Part of a small language model's weights.
Size: 12 layers, 2 heads of 128, MLP 1536 tanh GELU, vocabulary 30509, 31M parameters.
Architecture: LayerNorm before each block, learned positions, biases on query, key and value, tied embeddings.
Training: a variant of Adam for these matrices, 447M tokens, 3411 steps.
Each number is 128 + 24 x the weight over the matrix's rms, rounded and kept within 0 to 255. Layers, rows and columns count from 0.

# layer 6 MLP up, 1536x384, rms 0.0552, rows 484-500, columns 0-191
[[130 161 119 161  99 163 153 112 136 137 133 152 166 100  93 132 180 154  97 123 127 132  82 128 105 110 133 161  72 121 114 137 118 134 148 151 139 140 142 122 147  96 103 135 111 159 142 122 135 147 107 119 107 149 156 108 150 134 136 116 110  95 115  94 166  96 146 135 129 160 104 120 125 118 133 125 118 140 132 116 127 150 130 123  99 122 149 114 139 154 140  87 148 154  73 149 114 154 198 122 151 180 146 218 121 128 108 108  85  88 149 114 151 133  90 135  99 130 124 112 153 100  83 105 136 144  99 104 125 147 137  81 114 110 132 122 119 148 170 133 107 121  93 144 130 127 188 117 105 136  97 127 113 130 124 105  87 135 127 121 117 138 125 132 134 108  92 127 156 144 132 129 143 137 161 167 148 168 132 145 113 144 103 159 173 105 157 133 127 117 137 168]
 [156 116 149 116 134 124 147 122 130 155 108 108 121  93 163 157 101 138 127 158 153 179 155 102 115 142 121 113 145 139 136 197 142 128 130 110 109 100 123 165 106 132 134  98 107 175 131 113 143 110 128 109 126 124  91 161 118 165 122  92 146 105 138 125 102 142 142 102 140 157 124 153 127 169 148 117  96  94  88  67 118 107 113  97 120 153 162 115 126 135 129 121 124 148 137 137 110 117 139 145 100 132 131  91 122 121 127 112 107 154 133  95 157 172 147 101 169 149 116 123 110 120 148  67 131 107 120 148 108  77 108 103 116 102  89 125 129  93 122 153 105  96 144 126 123 123 135 168 103 132 113 128 136  72  82 132 117 121 163 154 133 154 121 137 145 159 151 114 120  83 144 125 123 153 141 119 119 168 124 167 126 149  96 150 149  90 142  98  87 173 158 149]
 [141  92 122 148  99 104 177 141 125 111 119 123 118 107 123 130 162 158 127 114  96 120 166 123 112 133 112  78 184 124 130 115 118 130 129 120 128  94 121 153 147  97 111 131  82 114 118 137  54 143  47 127  92 125  49 157 133 133 146 129 143 145 153 137  99 148 102 126 124 123 163 137 163 107 129 143 105 128 143 118 118 104  85 145 141 123 121 138 114 139  84 118 114  90  91 165 161 124 159  82 129 125 153 120 112 130 100 111 113  91 158 127 113  91 129 120 207 129 134 109 110 115 103 107 118 130 127 120 132 121 150 149  86 103 136 126 121 145 188 105 142 110 154 113 116 111 112 124 115 133 150 147 122 110 100 173 152 205 119 109 136 105 160 144 125 132 128 136 113 125 144 157 153 164 138  80 148 119 113 121  72 145  70 127  98  95 141 136 151 173  92 121]
 [176 101 114 125 140  87 132  81 132  81 132 152 160 151  81 111 127 118 143  95 114 124  99  90 126 105 144 120 135 172 133 159  88 140 186 119  59 114 155 169 129 105 147 109 156  92 140  82 119 107 141 107  64 124 127 173 169 148 158 102  98 148 111 137 154 169 181 114  92 168 145 178 161 147 166 118 157 151 106 104 127 126  79 122 116 155 134 124 148 127 122 106 148 119 114 116 122 142 150 121  95 111 168 109 130 152  94 136 114 128  79 111 181 138 140 115 136 154 148 128 102  98 109 137 114 130 150 139 156 118 118 105  85 137 145 114 141 166 126 128 129 107 123  97 162 106 131 168 100 100 134 131 130 104 126 128 153 117  82  85  90 108 159 171 112 168 135  78 154 115 152 131  99 125 142 164 164 161 102 155 130 152 120 110 169 129 132 139 169 135 111 160]
 [158 145 115 163 105 143 161 130 163 147 154 121 116  85 137 114 195 146 143 103 109  99 126 134 130 150 156 103 131 136 148 153 116 142 160 136  88 117 151 148 112 107 136 119 151 166 110  95 109 120 132  91 167  86  89 134 114 119 144 112 126 117 125 137  94 139 132 119 114 128 154 136 119 136 152 153 143 126 123 109  99  99 111 142 143 125 136 150 143 136  94 104 110  91  87 121 140 134 150 109 113 105 143 116 131 146 130  82 125 146  92 120 132 126 134 108 108  84 135 125 120 125 119  71 134 157 147  96  95 115 144 128  98 142 180 140 171 152 139 140 128 108 147  95 144  87 120 144 122 130 130 139 161  90 116 135 151 129 135 117 127 128 122 111 140 140 134 126 126 137 119 137 137 143 151 126 147  87  87 144  86 134  84 163 115 143 116 131 135 132  98 116]
 [134 137 139 164  87 117 143 140 110 145 113 131 127  85 144 155  94 169  88 121 135  98 118  91 142 117 115 145 114 116 112 135 128 103 108  80 132 108 171 166 112 103 141 123 122 151 163 139 141 130 158 140  92 148 135 137 140 138 121 120 157 119 156  96  68 128 116 118 112 162 121 179 131 148 136 164 102  91  95 105  97 113 138 132 196 118 126 112 119 168 124  80 135 152 123 151 145 128 136  67  92 129 141 131 142 181  76 137 100 118 159 142 158 101  98 119 139 120  95  98 111 119 142 133 166 144 124 126 177 148 120 168 143 110 105 156  97 116 129  82 172 119 119 141 108 146 170 162 112 138 125 127 107  88 123  95 135 171 134 140 101 154 118 120 147 127 145 103 118 107 120 149 108 134 114 125 193 110 118 111 159 150 114 103 121 119 107 127  85 143 125 116]
 [141 138 116  98 135 117 126 143 109 126 124 114  86 104 122 122 137  67 163 122 146 132 122 150  89 126 119 146 138 176 126 161 139 186 131 112 128 117 111 111 150 160 123 104 196 136 136 145 149  99 173 108 162 110 121 162 111 118 141 129 155 103 153 121 100 123 145 121 121 143 139 137  98 141 123 140 187 135 146 133 145 102  72 130 151 142 158 122 151 153 108 105 112 138 125 133 131 102 136 145 122 142 119 142 118 130 118 148 115 121  93 135 139 145 133 117 147 144 104  59 102 140 124 103 129 104 116 153 132 157 113  92  72 110 143 130 146 155 112  98 128 125 133  53 134 150 177 172 137 149 111 150 135 124 140 125 102 101 173 127 135 122 165 124 152 142 102 122 124 124 111  91 111 136 131  78 103 160  95 135  93 122 126 139  93 110  86  95 165  95 161 151]
 [101 109 123 108 111 192 112 118 134 144  89 126 121 139 119 117 110 132 114 119 142 162 135  79 151 176 129 106 119 132  86 125 155 173 137 170  94 116 135 175 117 133 133  86  95 170 120 101  94 119 101  77 138 150  98  90 128 136 134 159 114 143 122 121 105 114 111 112 141 144 146 115 151 138 126 137 145 126 121 149  65 114 136 138 108  73  96 125 127  94 118 106 152 109 158 170 124 116 106 123 159 147 121 184 133 112 105 141 114 142 118 121 137 166  99 130 177 129 153 107 123 118 146  65 143 129 111 128 114 124 151 126 107 130 163 161 127 121 150 176 125 125 153 102  81  70 133 112  99  74 116 140  98 125 177 154 128  84 142 152 131 119 183 193 114  75 143 139 132 124 186 127 145  94 142 156 113 107 144 130 111 135 117 118 145 145 140 131 182 145 114 118]
 [126  77 153 112 129 162 138 109 155 103  89 157 142 131 154 138 127 152 121 117 118 174  99 123 143 179 133 128 161 126 132 161 147 124 124 124  83 149 178 155 146  81 133 103 134 136  95 101 127  98 131 109  89  96 134 137 167 138 116 159 128 146 140 123 110 141 112 137 116 105 124 133 145 112 163 110 113 137 123 133 109 107 169 169 108 142 133 117 128  96 118 136 142 117 134 158 108  87 117 112 118 111 173  83 152 128 133 146 141 123 124 153 145 147 128 153 120  74 144 145 115  99 114  82 144 153 130 127  97 123 114 118  97 155 137 108 133 136 135 127 161 131 142  97  85 113  96 162 144 127 103 127 130 113 122 152 122 128 120 120 118 137 139 167 105 131 134 130 109 123 143 143 149 140 122 135 133 117  97 165 154 131 109 126 147 126 133 135 107 126 119 124]
 [153 125  91 117 138 103 148  92 125 136 107 130 142 137 109  97 109 133 118 116  99 185 131 137 165 143 117 144 146  92 116 120 146 142 138 120 121 131 127 136 102 146 123 111 171 137 142 122 126 127 113 157 133  93 123 152 137 115 153 165 125  98 100  84 127 135 144 136 109 101 128  92 126 152 143 154 144 142  91 133 134 109 137 139 107 132 128 151 132 104 105 103 160 162 137 111 142 125 167 101 158 153 167 137 127 155 108 158  95 142 126 141 143  88 146 153 138 139 109  98 127  89 137 157 106 139 167 153  93 139 164 118  38 127 122 120 120 115 105 133 115 118 129 129 120 147 162 148 140 102 132 166 134 157 112 161 118 117 133 132 145 110 117 143 115 159  96 165 125 110 171 148  80 109 157 112 123 101  82  96  66  99 147 168 141 105 138 112 128  84 131 101]
 [153 140 183 142 149 148 118 143 108 125 104  94 116 134  91 170 145 119 134  91 157 144 147 141 137 122  64  63 123 138  82 139  76 112 154  98 117 121 121 130  82 123 168  85 145 136 130 124 140 123 144 161  68 139 126 117 129 120 115 119 140 154 131 142 149  96 109 105 110 129 136 109 139 122 113 198  89 119 129 101 114 113 150  89 174 109 113 158 101 106  96 117 170 111 104  71 159 138 140 143 131 107 126 114 146 111 171 152 104  91 106 145 114 142 128 115 140 149 154 111  94 144 141 114 114 168 140 134 143 163 136 172 141 135 116 123 110 106 154 100 144 126 131 116 111 101  97 108  87  96  74 160 121 118 123 123 160 134 170 140 116 131 126 140 140 122 109 145 130 135 127 138 116 101  89 145 119 133  87 168 127 120 146  79 104 132 126 146 142 104 182 118]
 [129 136 116 154 160 135 147 119 146 168 122 131 117 115 156 127 162 146 109 117 108 144 114 115 150 136 133 139 163 117 126 136 131 183 128 141 114 109 143 109 133 116 132 143 109 144 115 125 128 110 122  92 149 124 111 130 118 153 126 143  93  96 148 140 150 165 145 163 144  83 132 127 121 117 123 134 127 155 124 120 128 110  92 127  88 143 127 103 126  77 102 137 110 124 164 141 109  86 129 111 129 120 157 107  81 153 125  58 112 161 128 111 128 125  98 148 106 117 170 123 128 148 133 134 120 136 169 137 100 114 155 107  97 106 131 156 123 128 139 146 144 101 154  57  96 109 147 112 116 135 120 134  41 116 153 147 129 171 131 102 125 113 139 125 118 105 117 132 114 143 152 150 141 167 113 117 106 107 147 155  85 126 131 136 114 131 121 116 181 134  80 162]
 [138  97 105 121 155 153 125 141 104 115  77 116 131 114  85 115 139 118  89 145 133 161  99 102 138 143 126 113 142 134 138 151 133 101 126 117 112 143 107 154 103 124 121 168 155 154 130 119 118 125  78  87 115  75 126 137 153  81 161 112 118 160 129 137  66 148 156 190 136 145  87 120 132 141 140 129 107 145 107 153  98  83 152 160 122 138 134  80 126 157  84 100 116  87 114 149 125 113 161 131 122 125 132 191 130 134 104 115 112 165 168  96 135 147 138 150 199 130  98 152 130 112  75 120 120 133 109 106 114 126 170 125  99 131 180 122 108 160 128 133 116 121 128 132 113  96 133 142 155 130 140 159 118  77 173 140 123 123 141  90 132  90 161 174  85 133  62 148 122 117 143 165 136 161 131 106  86 142 132 116 112 129 120 110 105 119 146  95 157 163 152 143]
 [112  91  85 133 139 114  94 159 114  86 112 128 138 134 136 129 139  96 144  93 147 152 121 140 150 123  84 135 181 104 113 135 106 110 108 136  95 126 174  98 138 121 178  85 114 150 147 145 114 110 134 127 105 123 119 151 129 141 135 162  90 166 142 129 116  96 133 149 105 124 104 138 135 181 169 147 132 123 101 133 113 137 150 102 146 148 166 181 119  96 130 118 156  81  99 112 149 106 147 113 176 155 123 174 116 125 103 140  86 141  68 115  83 114 135 136 152 121 145  98 106 115 126 112 122 109 147 132  88 149 126 144 168 119 119 135 132 125 111  99 172 124 115 145 164 174 132 134 137  89 164  86 154 139 138 135 128 152 135 133 101 141 123 146 167 166 127 110 139 164 146 147  74 133 156 108 124 122 169  95 133 147 119 127  90 133 116 122 163 137  86 174]
 [178 119  88 133 133 116  99 124 143 130 104 100 148 116 145 156 116 119 137 121 156 127 110 133 133 142 149 125 127  72 122 155 129 104 117 161 116 117 133 134 145 134 176  74 134 122 133 142 103  93 155  99  74 105  74 143 159 136 103 195 131 118 119 132  89 194 132 125  96 156 131 140 102 118 129 131 126 133 162 144  93 106 140 145 152 113 143  96 148 135 109 125 113 108 112 169 151  62 149 153 126 101 183 133 128 116 114 184 125 153 125 147 166 123  73 114 144 178 137 103 120 125 127  95 117  77 153 155 131  90 112 120 122 123 141 103 155  95 164 102 138 128 131 152  97 131 112 105 174  82  95 146  85 112 125 101 159 152 114  67 101 127 159 177 133 128  65 103 137 105 130 158 141 162  90 107 140 121 133 132 148 119 156 161 121  85 158 136 131 160 148  95]
 [ 96 129 103 148 110  90 146 172  89 131 110 124 102 135 122 154 116 138 120  84 126 120 152 115 147 135 136  98 164 101 164 111 148 174 110  86 140 126 103 158 148  95 171 141 101  83 154 128 141  94 129 110 107 146 110 127 112 139 103 117 132 116 138  96 168 144 116  90 157 104  90 142 157 128 132 137 132 109 146 106 115 147 135 145 143 138 196  97 167 150 132 173 161  74 127 135 153 125 149 103 137 141 135 150 132  99  88 147  91 138 130 134 122 150 141 121 174 119 133 113 156 151 125  99 196 154 102 184 128 127 107 130 105 149 129 128 138 123  87 109 178 113 133 143  76 138 130 130  93 123 128 128 126 111  94 127 159 128 110 110  87 105 128 142 165 103 134  96 132 131 136 130 130 163 178 120 194 148 102 151 125  87 135 135 134 109 103 107  99 181 133  87]
 [151 117 146 141  98  97  95 132 120 137 107  85 127  61 124 179 120 109 129 129 162 142 169  96 101 121 118 164 111 160 108 172 138 125 139 102 134 111 133 136 125 123 157 129 132 115 128  92  87 152 147 112  52 122 115 121 171 154 110 105 156 138 117 100 111 128 146 100 103 135 117 156 120 163 121 124 103 122 138 130 116 136 106 127 127 158  97 134 134 128 151  85 141 135 125 147 170 134 141 128 111 126 123 156 155 128  96 124 100 140 120  97 123 116 104 107 202 151 155 128 117 152  97 107 127  76 145 125  87 113 147 132 118 144 126 149 134 128 133 143 119 147 100 132 137 111 177 130 102 136 137 119 144 104 114 128 161 143  87  98 130 141 126 122 125 124 127 102 142 138 139 121  99  96 110 103 132 121  93  96 157 109  80 114 107  72 129  99 122 138 134 117]]